python train.py --num_hidden_layers=19 --positions="rope" --rope_theta=10000.0 --qk_norm=false --parallel_block=false --extras=["capped logits"] --init_std_o=0.0551 --optimizer="soap_variant" --beta2=0.99 --lr_head=0.0142 --warmup_steps=200 --decay_fraction=0.859 --dataset="wikipedia_en"
Each number is 128 + 32 x the weight over its row's rms, rounded and kept within 0 to 255. Layers, rows and columns count from 0. Numbers have three digits each. The size before them is the row's rms in percent of the matrix's.

# layer 7 attention key, 64x64, rms 0.214, rows 51-63, columns 0-63
123:114115122122096077178131128097119113123116182100122089130132190104061147162159146095199136188147107123057176147166121154122178139142119150115130124117157159147123141158161195112199164148131108
120:150138123107136094150150040119107120166097120120104157115120075094171129113131200140098091133137117057019134161132128163181135136123155156099118091131152157094144142177166177120136140135142123
107:124147106123106146068133103159157186142138120103154133173117146104121145104139101111135094092129178121114185141128126176145169180129104174140160143071096202156145097132173135138131111215166060
123:153097192094156164141142142148131195183095171162130061115169200121202142146182117113175142130176148149101158130135131164131161079124091092157166151141107104131112139132110129138090152092126108
111:096121178099160129109066173065202121143088123103120149160074122078118124060098132203109127158104169133185129163181126135165135150184142091115143130124095111108133127141089163125131120112125102
116:083092169105170169087077081113070158135142099106141095125108165154052077115115175089155171174105130164116182123114148119098116093116175141107132144177125104157138112185160124099144117132177141
107:127189110091104149160173134133123157131156151101168131108122116127137118178150151093108153116077156136077193106104047102197081133093115093123161135161176137133118070108173130093160112121083090
117:140072103109129085131175207128137120131120139134161171133117135153096116081061146081123166081135101110134205180119129126133125119144203137095113151064094081093119173168150112099137130132123155
119:111125103109093086101113049113082097095117094111126107121167113103129039117088187155082147138098084106126194095149145169141146181093125147106126147162121131070138091106102126110099152137096170
098:173103127162171123169120137150186092138113106114102125108081054109104104169140132064135087182063088156081113061173124118135153151081114111145175132140099100096160130155146123130119158164137170
104:138174086135119131151145171069106175086115132109137124166033155129190103129094150170149140115163132090112127118127162056106160080102107096122141126125091174117099134138135163101098201114094108
116:103100142106108141141097021186119139059161150120108166102116189100123130135115133177205105111176117149141105116147097153169152173128115120122146139139067128079118144129088114106159170094111108
113:169065138198127102142154055138175136107101174103149143088102118138159084128079107122099151102130108142121141166136206138158063108176146135098137145147100125187131123136131159133125103150189079